config.yaml
num_attention_heads: 8
bias: "all"
init_std_o: 0.00434
lr_head: 0.00855
Each number is 200 + 40 x the weight over the matrix's rms, rounded and kept within 0 to 999. Layers, rows and columns count from 0.

# down: layer 4 MLP down (transposed), 1280x320, rms 0.0479, rows 836-857, columns 160-319
# up: layer 4 MLP up, 1280x320, rms 0.0942, rows 837-857, columns 160-319
down836,172,173,255,260,195,157,184,250,228,245,166,225,157,228,140,219,148,161,210,218,219,225,265,193,174,211,138,213,175,179,241,162,231,241,232,183,184,205,185,213,272,191,246,168,256,222,191,193,144,202,257,161,216,151,214,179,265,190,198,211,237,136,255,188,153,204,255,208,256,216,215,189,201,171,259,224,246,181,203,166,156,204,233,242,206,123,177,224,190,318,198,226,234,190,199,280,202,243,210,210,183,190,249,246,176,212,221,191,190,196,214,248,168,209,209,170,213,178,270,255,215,220,155,228,132,320,198,255,274,218,226,155,221,192,213,141,182,212,209,163,204,167,241,225,190,155,145,260,184,241,177,152,138,212,146,162,264,241,214,140
up837,122,153,215,212,233,194,173,201,181,171,245,147,183,225,222,211,158,166,160,114,206,149,253,168,240,187,202,170,204,271,252,255,130,128,194,218,235,123,185,188,200,117,249,177,201,176,188,268,168,223,226,166,257,185,208,217,244,168,215,181,173,208,223,201,239,124,173,222,245,283,151,229,156,224,145,243,128,202,207,189,150,119,153,165,228,187,232,119,164,223,206,159,242,226,296,246,272,220,208,201,207,194,202,237,258,199,195,190,214,152,227,163,235,215,265,171,179,154,206,208,213,211,189,151,220,184,270,222,195,222,242,255,222,228,201,179,231,242,276,249,203,187,210,228,195,232,154,184,234,213,230,253,165,167,252,216,242,140,166,225
down837,202,196,179,105,147,172,203,175,164,256,169,241,167,213,183,199,196,275,203,194,230,201,226,229,189,117,187,196,180,215,206,211,173,216,193,170,152,250,183,189,180,314,164,217,213,173,173,189,222,115,232,173,167,241,211,215,246,187,157,188,192,193,183,249,235,185,253,157,190,153,203,155,193,283,193,200,232,144,249,220,227,230,195,166,209,195,208,265,159,213,135,269,163,185,216,169,198,290,209,253,191,199,179,216,215,210,235,229,173,212,218,212,252,127,199,247,198,186,151,218,228,165,197,251,186,201,117,161,189,123,149,169,96,168,167,189,254,172,167,205,194,180,201,230,171,179,165,205,279,137,196,156,201,232,219,209,232,220,197,202
up838,217,227,203,245,186,249,150,216,207,209,240,270,118,184,204,239,176,222,205,183,173,222,238,251,205,197,164,248,206,180,142,240,225,180,161,173,208,235,169,161,164,244,226,250,187,208,203,214,220,167,261,223,258,213,232,185,237,141,181,188,199,205,184,162,258,234,210,247,194,245,202,229,169,151,130,151,238,212,148,195,161,240,232,182,223,203,209,248,215,197,164,174,155,235,128,178,195,100,205,180,205,245,207,145,166,177,190,186,226,179,197,224,187,178,145,197,273,217,188,192,206,219,187,176,218,183,256,242,224,186,243,221,257,211,183,217,170,252,224,191,228,226,211,216,223,177,150,211,140,212,198,173,265,213,169,219,176,175,234,175
down838,200,152,260,106,153,152,272,241,211,160,203,168,296,225,244,151,215,231,185,214,221,213,156,130,218,230,187,188,192,215,208,178,148,219,226,253,192,223,220,273,256,182,117,185,212,265,134,204,235,68,122,186,191,182,154,168,159,225,139,173,206,219,228,263,203,150,220,210,209,175,195,177,212,199,225,165,190,169,227,214,206,162,151,216,195,121,180,221,194,235,198,172,204,184,234,241,164,235,212,217,154,202,151,160,239,182,223,171,161,140,199,121,120,207,234,187,175,186,135,219,165,210,185,234,230,202,129,217,195,173,227,173,154,203,240,186,244,143,223,189,237,180,178,230,211,206,196,223,200,178,230,223,149,225,257,229,217,256,195,193
up839,263,243,266,176,189,252,187,167,180,192,198,167,265,203,133,240,199,239,174,285,223,211,233,158,149,189,187,263,244,250,204,239,116,166,177,181,207,258,300,191,181,237,173,222,137,217,126,208,224,253,177,221,133,204,157,192,196,157,162,180,254,166,150,137,138,228,196,163,230,206,203,126,174,218,182,156,156,176,215,220,223,272,192,198,183,201,179,296,149,209,236,259,273,201,203,273,205,135,161,268,206,225,199,247,244,202,230,196,164,92,184,85,200,153,230,254,176,171,203,260,206,173,211,185,188,178,146,162,219,201,245,266,214,217,179,207,229,175,121,216,152,213,126,198,231,173,192,249,162,249,173,220,172,152,151,210,232,190,176,221
down839,248,242,235,208,221,212,187,148,204,162,211,176,147,180,161,245,218,171,234,195,164,227,206,187,220,207,188,159,283,167,281,235,199,223,243,194,181,238,169,199,162,180,226,144,151,177,230,182,152,227,235,213,186,272,204,206,166,154,174,198,209,98,199,167,235,208,172,139,147,205,201,179,217,212,235,230,197,212,213,207,125,224,149,245,121,240,161,192,201,172,242,178,230,205,200,277,274,204,183,242,186,163,225,240,245,190,175,147,198,212,192,258,172,148,223,200,183,181,225,240,186,276,151,256,256,149,158,202,196,267,246,161,224,225,259,235,252,202,208,244,144,128,268,149,134,217,212,158,218,229,214,116,120,154,140,136,187,195,261,132
up840,171,312,223,200,172,239,148,170,190,150,214,195,224,200,203,174,169,270,272,207,186,163,195,135,241,146,221,199,168,189,217,115,201,188,216,177,97,267,171,210,235,220,237,185,204,214,153,198,276,189,213,216,210,161,172,187,279,196,206,218,232,209,231,177,272,250,182,214,245,170,166,163,192,254,229,188,231,171,221,168,239,169,228,217,193,164,190,190,195,227,185,172,161,93,216,236,202,196,181,191,140,230,223,204,190,197,303,261,203,275,198,212,182,262,142,248,249,259,178,150,219,181,147,186,181,235,237,198,212,188,250,163,183,205,230,158,170,142,233,224,223,177,261,215,226,223,197,170,202,236,215,169,204,218,194,180,223,145,184,161
down840,240,186,194,174,265,180,209,222,195,243,238,219,185,225,163,177,189,194,213,171,192,160,198,232,184,191,143,204,178,255,237,237,190,202,203,210,244,189,198,178,235,158,235,264,169,254,188,220,181,187,146,173,181,211,228,187,128,184,199,195,162,128,270,190,189,208,243,182,154,249,153,161,226,187,209,152,201,250,192,236,206,181,156,186,212,224,205,224,260,181,211,205,187,246,187,126,280,271,247,264,238,145,134,213,218,244,238,143,135,191,196,119,236,197,248,186,142,201,130,184,268,292,186,233,184,176,198,209,201,207,249,217,217,251,182,187,264,183,160,160,190,230,135,174,201,173,160,189,171,213,206,238,192,163,189,165,183,220,198,298
up841,281,225,196,170,221,202,196,185,193,141,234,245,205,238,212,167,147,194,210,224,232,251,225,218,166,174,236,264,193,250,170,223,315,161,179,181,194,215,202,202,179,233,152,210,195,207,162,132,167,215,145,210,172,169,280,215,187,177,170,207,172,193,228,187,254,208,207,185,140,243,195,183,257,244,249,258,211,164,180,232,218,195,225,160,247,231,241,179,113,182,210,246,174,221,209,258,165,238,173,190,195,202,254,253,221,218,189,215,202,170,259,296,175,139,238,206,203,244,204,233,239,212,232,229,227,211,187,155,158,193,160,227,209,212,203,191,182,189,270,154,204,214,229,241,199,243,251,190,255,222,148,139,179,172,234,201,178,207,208,189
down841,176,211,89,206,212,178,248,229,228,231,170,205,222,127,163,204,247,260,245,139,217,202,198,204,194,245,166,157,171,197,193,233,130,260,178,221,191,213,213,214,231,132,239,182,136,301,165,208,239,166,251,187,204,222,170,206,227,123,255,217,264,177,231,207,169,242,200,155,203,213,193,209,212,170,180,201,167,213,243,175,163,199,213,222,270,175,154,179,245,211,174,162,245,122,169,203,254,176,226,150,215,220,96,181,218,220,236,151,215,227,170,137,185,239,249,214,119,226,148,165,188,244,160,216,198,157,204,213,215,256,200,133,205,183,222,225,194,242,192,187,194,167,144,197,199,201,159,228,217,271,218,223,171,287,202,180,170,246,158,194
up842,141,181,180,120,151,203,240,218,270,125,263,246,222,234,179,210,194,160,175,187,244,164,204,196,221,252,201,230,184,173,240,114,212,262,128,200,272,210,139,204,156,142,187,191,178,155,219,217,228,200,146,153,162,193,185,182,248,224,110,229,197,266,209,287,241,253,167,278,232,172,119,161,253,161,184,199,194,187,193,216,180,209,121,194,174,224,202,205,195,182,219,244,261,224,177,235,154,174,159,253,195,202,205,156,173,207,285,252,156,172,261,190,171,231,239,155,250,295,205,201,182,185,189,194,263,236,163,217,206,180,260,275,167,254,224,148,214,212,207,176,273,198,198,217,226,165,198,175,251,168,180,134,194,153,151,213,103,247,205,280
down842,233,208,195,205,213,247,244,221,176,160,211,185,185,223,165,191,200,202,247,154,151,230,267,240,256,176,246,139,230,124,166,299,214,159,260,144,173,211,176,194,86,152,257,143,167,224,245,96,225,293,273,228,277,184,171,237,234,194,172,167,160,216,173,104,232,229,269,270,240,150,158,219,197,164,202,195,231,249,244,95,234,210,130,242,181,212,250,264,142,116,209,182,272,223,251,229,170,209,204,160,175,197,286,253,128,247,188,172,213,152,170,153,218,201,163,264,246,131,317,160,160,174,249,192,203,189,256,255,232,219,223,236,126,266,189,225,190,211,234,156,196,139,192,92,163,240,250,195,271,155,241,164,108,152,223,179,222,136,209,206
up843,159,170,241,227,209,204,136,185,188,207,191,189,227,189,130,152,229,166,161,173,111,230,232,137,191,206,252,189,208,113,176,205,215,249,176,272,196,173,123,159,206,292,204,286,245,167,169,150,150,303,216,160,209,222,210,264,193,178,201,224,202,250,170,180,161,215,135,197,214,217,240,169,271,173,210,201,175,111,197,177,143,187,190,280,209,251,213,192,203,237,165,186,316,226,190,211,168,153,231,152,188,144,203,242,225,188,182,189,215,170,215,118,196,127,249,261,223,190,196,138,229,170,161,207,260,203,187,220,176,195,199,148,184,160,210,195,206,207,179,170,209,203,231,202,207,156,108,193,225,173,138,177,211,197,203,252,218,233,231,305
down843,171,264,231,208,175,277,208,152,197,253,132,178,223,144,201,206,209,159,236,166,186,211,252,251,159,226,199,223,208,162,236,267,160,199,204,187,195,229,159,235,157,194,222,198,206,180,221,238,226,163,272,244,217,210,180,236,254,142,150,260,128,287,186,182,270,243,200,156,241,151,179,93,211,239,218,271,200,219,244,195,194,208,243,198,135,212,136,179,229,239,167,209,240,119,188,220,198,260,140,184,169,209,276,254,149,174,198,193,238,182,231,152,195,270,182,179,205,205,188,223,230,123,178,109,180,202,185,183,315,237,208,236,156,179,162,168,185,210,206,254,202,202,188,237,223,289,189,149,209,214,113,84,240,223,192,163,204,143,233,177
up844,176,176,217,198,276,167,202,243,163,221,214,198,148,153,223,158,126,214,194,240,214,199,229,201,161,184,163,284,191,209,169,171,199,277,234,164,114,193,221,276,181,168,218,223,218,230,197,199,217,227,173,198,196,253,242,179,223,249,164,210,292,136,150,239,272,228,160,165,195,191,157,250,222,127,171,265,227,226,196,183,227,158,243,157,142,238,242,201,255,190,196,146,160,260,168,110,185,171,307,250,216,259,191,112,202,222,130,183,199,186,227,208,303,255,166,146,233,179,248,181,133,130,169,117,217,184,177,165,181,187,176,216,248,259,184,217,242,239,186,248,225,201,227,188,261,159,197,167,115,123,190,248,156,240,252,170,169,131,192,186
down844,221,204,228,213,172,195,183,191,172,266,238,223,261,190,214,145,259,246,151,190,208,190,161,170,211,254,190,207,242,229,203,172,236,126,244,137,192,161,274,172,157,197,225,197,246,208,198,220,160,265,233,240,149,137,234,166,215,126,208,196,122,145,208,191,204,217,197,236,227,217,163,172,176,228,177,168,159,227,247,181,193,203,183,218,280,205,170,220,218,171,213,232,188,224,203,176,229,163,199,140,157,177,187,174,146,202,178,211,210,257,173,123,258,175,203,235,230,171,234,182,234,158,215,199,180,217,163,173,192,198,232,187,179,182,228,250,204,194,192,189,234,168,254,204,110,184,178,166,191,309,167,247,179,229,238,153,194,218,184,217
up845,176,136,175,218,168,220,212,152,160,243,206,170,151,163,133,222,166,203,230,245,163,226,119,102,244,250,210,237,193,248,196,143,273,224,177,188,178,205,188,300,262,200,167,253,266,255,266,175,208,160,192,232,215,181,229,238,194,150,255,186,219,239,198,232,288,212,288,210,184,182,140,163,151,182,190,209,154,173,150,291,220,234,207,215,189,167,167,218,270,201,218,138,111,198,234,120,203,198,182,220,117,203,157,156,225,285,233,163,151,148,189,208,180,211,126,215,208,187,241,264,260,195,158,203,154,105,252,188,234,207,188,237,213,241,106,151,172,177,196,187,198,155,229,244,187,233,195,215,157,270,203,225,179,73,236,172,155,241,193,242
down845,150,236,155,173,238,142,157,134,217,243,256,203,175,162,243,218,235,242,199,192,226,194,283,180,191,141,161,168,189,157,220,211,138,219,210,155,210,213,223,174,166,248,198,245,164,216,217,193,232,286,183,215,146,190,217,125,172,229,142,224,215,184,206,158,148,135,162,227,200,208,226,264,177,188,238,219,160,243,171,132,157,195,224,246,252,258,212,171,166,166,213,215,264,209,185,198,209,213,133,193,300,182,186,247,186,226,197,188,213,195,183,136,267,223,181,220,242,228,224,209,154,178,197,152,215,323,182,256,184,212,218,194,271,203,134,195,202,178,216,147,215,148,207,134,236,244,207,199,212,145,237,160,166,232,158,234,249,237,230,189
up846,209,177,320,140,195,192,143,231,219,256,218,233,154,177,168,189,193,210,198,236,223,236,197,209,225,198,288,235,160,232,249,181,238,225,223,181,141,226,210,151,95,186,203,182,139,196,304,205,201,219,211,196,295,210,158,196,221,205,184,189,240,172,131,234,196,207,158,226,186,173,132,215,174,234,270,160,107,196,222,213,200,240,224,127,264,136,204,232,217,199,206,174,189,183,177,105,239,199,147,169,246,249,175,217,261,213,230,177,148,159,216,224,148,82,149,112,219,140,189,238,221,246,205,179,148,222,224,153,275,191,159,173,211,190,148,206,164,196,186,214,231,225,285,226,181,213,265,214,187,151,199,191,235,257,153,242,215,142,251,215
down846,240,202,148,176,175,215,287,221,177,269,186,153,201,176,182,202,221,224,128,176,148,216,210,189,160,220,215,79,195,165,170,192,194,210,194,197,198,194,219,167,167,172,232,235,260,173,246,210,190,163,142,212,175,223,198,278,235,212,199,229,256,210,206,248,232,205,159,197,186,162,259,210,190,188,152,242,211,200,215,168,146,258,121,177,208,191,235,220,232,225,215,165,136,217,167,140,211,236,185,156,208,234,215,211,168,190,230,213,246,198,167,198,184,200,262,147,135,158,219,234,170,176,205,227,209,146,208,247,185,217,266,176,265,205,230,187,220,144,157,140,257,168,207,203,148,269,230,230,193,180,183,258,235,108,183,203,172,199,262,192
up847,206,170,199,208,169,106,240,219,174,266,177,265,182,197,216,192,254,210,204,188,162,209,169,144,177,253,204,185,195,172,228,292,173,238,124,134,254,230,189,236,194,271,169,178,244,236,201,226,188,193,202,132,216,202,172,170,226,136,77,170,223,195,178,216,160,165,210,204,248,219,189,147,198,147,141,130,174,146,103,196,203,234,286,196,175,164,215,250,210,247,201,221,238,189,221,129,180,192,198,237,223,232,232,202,217,214,188,132,181,220,141,210,162,251,192,247,163,268,239,121,218,259,205,179,225,129,274,220,160,182,222,152,147,156,260,247,208,186,170,123,192,154,321,168,179,203,125,263,203,225,231,224,97,135,225,167,176,246,233,173
down847,234,239,160,216,155,260,186,203,98,190,192,208,251,191,243,235,242,173,149,168,158,203,130,186,254,180,260,237,175,165,200,184,196,165,212,229,208,168,175,248,202,153,253,214,210,167,186,208,149,128,259,211,204,171,188,192,225,220,255,156,205,215,227,189,188,216,204,243,164,162,217,235,151,146,159,178,196,151,212,175,205,176,191,171,150,215,202,214,189,213,163,200,182,155,202,197,205,247,204,215,231,160,226,177,156,245,173,280,132,214,262,247,182,250,196,273,184,251,276,231,180,182,178,193,300,228,168,196,188,115,161,205,169,199,176,210,210,236,204,226,199,195,111,183,214,230,212,198,175,224,225,166,187,203,221,158,183,197,148,221
up848,133,230,244,234,189,258,219,209,181,226,166,190,112,224,145,218,218,251,233,241,218,224,180,210,222,310,223,138,132,233,179,241,277,199,129,120,237,256,206,173,186,155,184,204,182,202,179,225,211,200,173,139,236,203,187,185,272,199,195,233,271,252,202,207,218,248,227,193,205,201,184,169,139,215,114,213,159,167,210,183,239,104,286,134,232,282,141,153,217,205,221,231,194,146,264,157,218,218,196,150,125,192,147,261,225,159,251,234,182,229,196,195,146,235,172,256,284,219,209,217,179,198,166,189,229,180,228,223,123,272,252,180,236,220,166,201,160,161,195,182,173,192,209,174,283,266,254,228,222,214,207,139,188,144,170,218,186,147,230,215
down848,214,197,192,178,180,155,176,179,210,215,197,146,233,181,227,187,145,196,137,215,190,204,231,191,238,159,193,237,229,227,218,181,152,180,205,199,157,204,186,206,187,198,214,214,188,163,145,209,145,192,219,229,158,180,159,282,210,273,224,190,173,197,217,194,234,150,156,230,219,217,201,162,168,177,298,214,211,173,186,180,150,183,176,162,178,182,222,194,189,162,182,174,227,166,222,193,226,209,193,213,265,183,243,152,177,239,182,200,186,241,243,194,228,202,236,194,227,194,223,181,237,217,208,207,173,208,137,176,181,131,194,203,146,179,218,189,231,206,209,207,222,213,196,209,184,157,145,199,155,184,207,228,202,279,266,218,205,247,158,197
up849,187,160,216,140,144,157,202,179,222,225,198,244,215,228,166,242,201,135,159,214,264,227,247,218,237,184,131,226,293,126,177,118,248,156,144,209,204,288,169,204,244,188,217,282,202,278,149,162,225,171,151,126,226,182,154,176,173,218,222,140,240,204,157,199,232,207,193,151,279,197,246,210,249,262,182,255,207,152,207,192,232,189,150,202,113,160,194,213,151,229,211,237,224,181,244,162,219,223,194,258,138,209,216,220,162,143,155,207,216,173,263,193,189,249,152,178,194,165,177,220,205,220,222,155,219,241,179,177,183,176,211,198,229,222,185,252,202,215,149,242,196,267,261,134,246,160,225,178,257,163,223,159,212,257,183,154,243,183,219,178
down849,226,232,221,239,175,227,145,251,234,267,185,157,176,161,133,189,258,195,243,207,135,189,204,192,199,215,185,274,236,268,160,164,233,190,236,210,145,175,198,162,160,243,193,194,162,187,183,227,206,208,217,238,217,226,222,210,214,193,233,172,154,169,257,245,138,192,235,188,200,206,187,195,196,128,213,193,200,188,241,226,190,131,240,250,233,212,183,171,205,176,138,208,121,255,166,174,173,113,177,140,290,218,224,113,169,176,141,213,200,242,205,229,265,245,223,160,223,223,167,192,153,189,233,247,228,210,167,153,214,242,140,195,199,194,163,203,190,208,265,203,171,188,194,243,183,249,259,249,145,170,232,223,207,248,190,224,202,283,204,226
up850,212,170,184,191,246,177,238,215,252,177,141,221,195,171,208,165,200,220,187,236,216,166,217,155,285,145,193,220,181,186,149,182,184,181,171,262,194,166,238,202,187,157,134,227,200,215,182,207,215,221,269,259,195,162,208,183,227,191,168,180,119,219,169,222,287,180,222,182,252,210,203,176,224,202,209,265,226,130,154,191,207,106,229,227,194,185,168,246,166,227,197,199,237,189,131,216,181,265,194,166,146,211,187,162,230,209,184,193,169,109,261,200,203,184,266,142,198,261,243,234,181,195,147,163,183,157,176,102,190,146,169,147,168,180,158,189,239,219,176,198,206,211,225,205,222,206,134,253,238,219,196,218,253,252,229,191,213,258,192,256
down850,158,154,187,199,225,249,175,252,122,191,168,173,231,154,140,195,187,193,205,182,209,202,198,248,192,247,240,154,157,164,295,224,259,202,211,120,223,230,139,194,179,225,192,206,177,245,226,176,157,233,196,315,183,245,199,253,150,218,192,160,166,153,195,219,248,233,219,245,206,224,230,184,247,139,152,210,197,204,262,226,151,188,144,216,231,185,269,257,218,208,186,187,212,204,225,111,224,245,170,230,190,171,254,175,159,216,234,194,237,171,169,219,257,168,254,181,288,186,128,244,230,195,162,176,244,123,284,205,118,170,91,153,235,203,223,220,199,236,238,156,217,136,171,230,257,160,284,258,215,192,142,177,150,228,210,181,178,171,208,152
up851,240,236,195,188,210,232,151,187,207,158,153,229,198,149,221,149,149,204,175,232,147,196,230,177,117,243,235,208,219,268,170,176,184,185,155,155,195,145,185,172,197,227,230,140,183,238,118,154,256,284,180,204,193,197,213,263,152,199,131,192,190,143,189,285,210,179,150,219,168,207,183,208,103,195,161,170,178,209,210,319,187,222,162,152,160,199,242,167,172,193,202,239,263,185,206,181,206,158,207,200,187,197,168,197,198,217,173,132,179,176,215,173,187,130,215,193,243,252,153,210,243,170,242,233,152,315,215,169,198,270,161,150,231,203,194,244,240,169,172,144,227,223,132,207,190,184,202,155,228,229,199,236,212,208,232,189,167,121,228,227
down851,164,195,135,240,184,224,208,182,187,186,171,228,189,233,131,258,192,116,233,177,229,169,148,236,313,182,137,200,219,189,209,189,188,187,206,184,167,176,251,256,240,250,189,166,164,258,230,240,160,148,189,213,270,166,156,203,228,219,282,190,215,261,192,141,150,242,253,186,214,192,230,255,302,217,239,159,163,249,191,144,168,184,256,175,181,216,225,225,210,165,278,201,132,173,190,262,222,281,197,140,251,195,195,111,263,240,187,280,192,163,218,189,240,209,226,111,177,207,187,279,162,259,152,187,163,194,210,196,196,183,208,322,281,192,198,185,176,168,231,230,199,195,159,271,206,211,175,278,143,242,219,183,211,164,148,237,199,202,197,195
up852,175,130,244,166,223,154,185,139,231,158,237,258,167,179,215,212,178,219,252,214,196,204,204,237,262,216,197,144,227,125,235,192,151,173,159,117,177,205,224,187,287,209,146,178,182,174,228,181,238,127,232,190,194,273,213,284,183,251,192,221,202,248,211,183,187,218,201,191,217,185,236,104,219,215,255,170,164,147,200,222,259,253,132,116,228,203,203,178,165,210,124,161,156,199,220,216,212,159,172,171,161,239,191,280,209,204,194,231,220,202,262,152,183,226,175,150,223,260,208,207,165,261,196,152,267,168,196,186,226,156,198,197,268,217,183,185,184,240,233,244,196,148,195,135,157,184,262,253,186,211,243,220,225,143,285,164,250,193,225,210
down852,94,201,239,291,227,231,218,111,186,287,264,140,203,138,206,234,211,131,203,173,171,160,248,140,172,207,203,201,226,254,230,131,157,165,278,199,160,299,172,142,210,263,219,136,249,157,158,162,157,173,182,240,207,183,190,221,204,197,117,168,121,180,184,167,147,204,185,223,201,199,209,216,165,287,205,175,196,139,296,218,174,255,160,190,250,192,166,136,199,161,212,261,169,159,211,167,228,268,150,262,229,235,272,231,202,245,252,185,228,226,164,260,156,135,154,230,142,226,149,252,181,205,211,181,198,184,206,212,178,228,244,227,215,152,194,219,194,269,238,132,148,203,217,198,124,184,162,185,152,186,241,142,187,208,214,246,200,166,161,195
up853,238,178,196,172,160,111,204,205,190,192,232,177,261,125,219,175,227,205,204,222,219,135,114,188,207,212,162,179,186,305,170,176,204,149,84,201,180,181,190,206,183,188,208,207,213,222,153,194,139,206,180,210,199,173,219,209,213,155,194,193,241,213,157,225,175,234,224,153,192,188,135,194,212,207,208,166,262,161,179,180,202,197,205,221,180,261,215,159,226,234,205,247,203,240,183,249,188,231,215,179,172,168,218,299,242,143,192,190,175,115,197,212,226,242,287,185,152,235,150,193,191,234,254,232,145,215,219,192,249,140,220,236,254,185,200,197,242,187,246,156,168,185,153,170,174,226,235,262,133,284,246,161,197,203,163,249,211,184,245,209
down853,224,190,233,224,187,233,199,145,199,212,157,175,234,252,180,209,245,257,192,214,156,196,239,193,227,238,212,170,214,178,196,225,172,206,214,279,174,188,156,244,232,169,149,237,212,220,170,238,200,167,175,121,164,266,131,203,176,170,188,275,222,192,223,237,217,174,170,213,188,198,265,177,259,197,242,244,169,126,260,243,183,168,245,172,286,207,179,191,218,273,194,207,256,124,195,173,199,146,189,231,218,257,180,112,166,185,179,210,188,240,237,231,203,237,158,262,222,230,185,189,225,194,157,139,220,231,265,150,117,194,208,197,211,213,246,189,250,240,199,261,181,180,244,218,214,259,143,185,224,121,152,154,208,237,226,192,139,168,195,143
up854,220,218,190,151,133,153,218,181,149,162,233,191,205,193,176,155,168,235,266,188,183,219,144,186,149,191,193,162,224,261,246,170,133,257,191,183,199,200,235,152,159,239,210,203,197,228,196,185,231,239,233,223,284,218,235,159,219,224,260,247,337,195,176,171,235,233,244,144,207,190,220,232,175,216,232,191,220,263,162,198,265,169,208,213,186,210,250,220,177,283,128,227,283,207,172,263,195,211,209,176,193,167,302,168,249,236,214,204,155,130,221,269,213,165,236,239,147,179,189,186,198,199,181,268,192,159,168,193,209,221,310,188,191,192,96,236,312,247,142,188,231,200,280,174,149,168,190,188,250,162,197,177,313,185,322,163,212,189,177,243
down854,173,201,225,188,200,183,246,144,171,187,205,176,110,222,238,230,135,243,194,210,190,201,209,149,202,153,153,159,131,164,164,181,228,257,214,243,169,235,164,230,211,209,178,210,98,236,205,232,295,208,202,251,148,194,163,214,191,242,172,227,134,257,213,191,192,146,215,199,173,260,179,204,228,157,180,251,304,194,213,219,190,303,155,178,124,64,242,246,292,107,166,191,205,165,230,260,226,293,235,289,292,221,208,320,150,209,188,214,218,181,276,227,230,195,164,169,228,236,198,193,215,183,117,178,195,225,238,237,167,141,175,265,283,208,158,230,146,208,205,203,177,168,237,173,232,218,205,149,195,235,187,313,206,108,123,200,253,138,167,193
up855,252,120,234,151,141,121,232,195,199,147,187,217,158,188,191,241,188,148,173,218,140,251,200,214,193,257,164,181,252,249,133,277,196,206,191,208,155,247,232,183,271,250,224,239,175,189,204,218,211,265,215,248,95,231,261,183,204,168,141,214,219,227,247,189,177,230,211,170,272,204,228,210,174,214,237,223,252,221,208,247,232,193,233,193,169,187,185,213,195,236,153,188,260,263,249,214,152,137,222,152,90,196,203,205,136,188,197,227,310,205,212,323,189,95,149,248,210,204,178,136,229,252,212,204,220,203,199,127,213,179,199,142,198,191,225,188,224,239,232,227,236,213,199,233,166,204,187,225,185,197,214,181,292,246,205,175,179,124,218,201
down855,197,215,255,220,241,253,208,239,195,186,240,125,214,230,194,177,208,222,149,220,180,235,222,226,240,208,220,277,213,104,218,191,131,182,191,230,250,152,189,246,149,223,223,176,187,268,181,191,219,48,227,246,229,188,151,199,188,155,276,140,205,158,114,212,265,106,219,221,173,189,203,161,125,213,184,266,242,206,128,162,245,169,205,212,182,296,231,156,233,178,216,141,135,100,226,237,208,267,219,187,171,231,119,208,188,216,227,222,160,196,138,130,124,229,237,193,186,281,159,200,149,158,211,215,194,217,162,242,205,199,192,183,166,203,135,159,234,166,203,246,146,231,195,154,198,250,168,215,241,137,241,246,130,209,186,256,122,258,259,121
up856,167,144,218,239,240,146,180,302,238,258,205,178,291,231,213,265,184,226,193,195,168,261,189,156,210,177,235,241,213,261,256,133,146,174,212,225,171,114,223,214,204,197,81,140,301,189,192,215,193,209,218,246,246,197,169,116,219,185,205,200,124,184,172,297,171,165,225,175,157,190,168,188,220,125,210,220,108,221,189,186,204,281,262,210,240,187,245,126,153,263,219,226,266,243,136,214,264,208,144,116,229,239,175,121,225,215,153,143,259,253,186,176,227,213,98,267,133,107,141,202,154,281,278,117,200,189,246,171,167,226,112,136,256,204,167,208,243,207,177,184,235,205,125,177,190,173,249,135,131,154,207,141,283,226,310,248,168,177,240,262
down856,203,133,159,157,255,278,191,205,219,183,249,214,208,159,242,237,262,132,203,197,190,236,172,142,234,172,157,167,175,132,148,105,156,182,241,153,202,260,159,195,214,175,242,202,159,205,253,236,240,236,251,121,220,216,172,191,194,289,224,193,185,117,218,114,188,207,226,241,167,248,160,227,199,173,240,239,195,159,163,211,200,243,197,194,174,273,154,220,201,248,223,209,185,198,187,213,105,162,226,197,226,153,178,223,207,168,187,237,182,189,131,253,189,187,246,181,198,162,168,210,205,204,202,234,155,250,236,246,258,167,175,218,188,173,236,141,199,235,221,135,206,180,148,219,198,149,109,238,235,136,239,184,161,152,184,239,210,152,181,203
up857,281,177,183,107,200,270,204,216,240,138,160,231,194,216,177,167,151,212,184,219,226,201,179,146,159,134,190,233,180,202,142,181,121,246,193,233,210,250,196,233,207,200,166,156,263,155,204,198,181,151,218,193,171,324,248,207,157,174,240,166,119,184,257,158,235,192,258,138,111,255,226,179,271,184,244,253,205,202,217,173,159,197,228,233,242,187,269,189,218,181,241,222,177,247,243,143,170,237,228,190,153,176,238,178,229,179,243,169,131,211,222,191,121,272,184,177,190,263,175,183,187,87,176,171,203,221,244,163,229,163,152,184,244,214,211,189,225,124,152,167,154,213,197,217,223,182,190,237,201,207,250,268,249,216,213,197,162,176,206,120
down857,221,252,170,171,233,253,177,198,222,210,204,141,185,210,137,178,182,233,173,201,198,219,175,198,220,240,179,114,146,220,246,174,200,143,149,233,241,214,202,266,173,258,154,274,217,253,215,175,180,200,223,129,258,220,243,137,180,259,197,245,163,194,148,216,153,255,228,232,139,156,150,193,145,227,219,213,196,191,188,206,187,219,223,170,276,169,171,259,266,238,199,178,162,185,193,164,162,138,161,219,132,172,153,238,188,184,236,160,194,210,118,185,186,265,182,284,213,228,241,179,159,208,111,238,145,165,189,212,203,213,176,196,133,166,222,186,219,205,182,188,279,208,258,216,197,188,167,227,232,195,190,168,250,282,108,216,209,224,173,152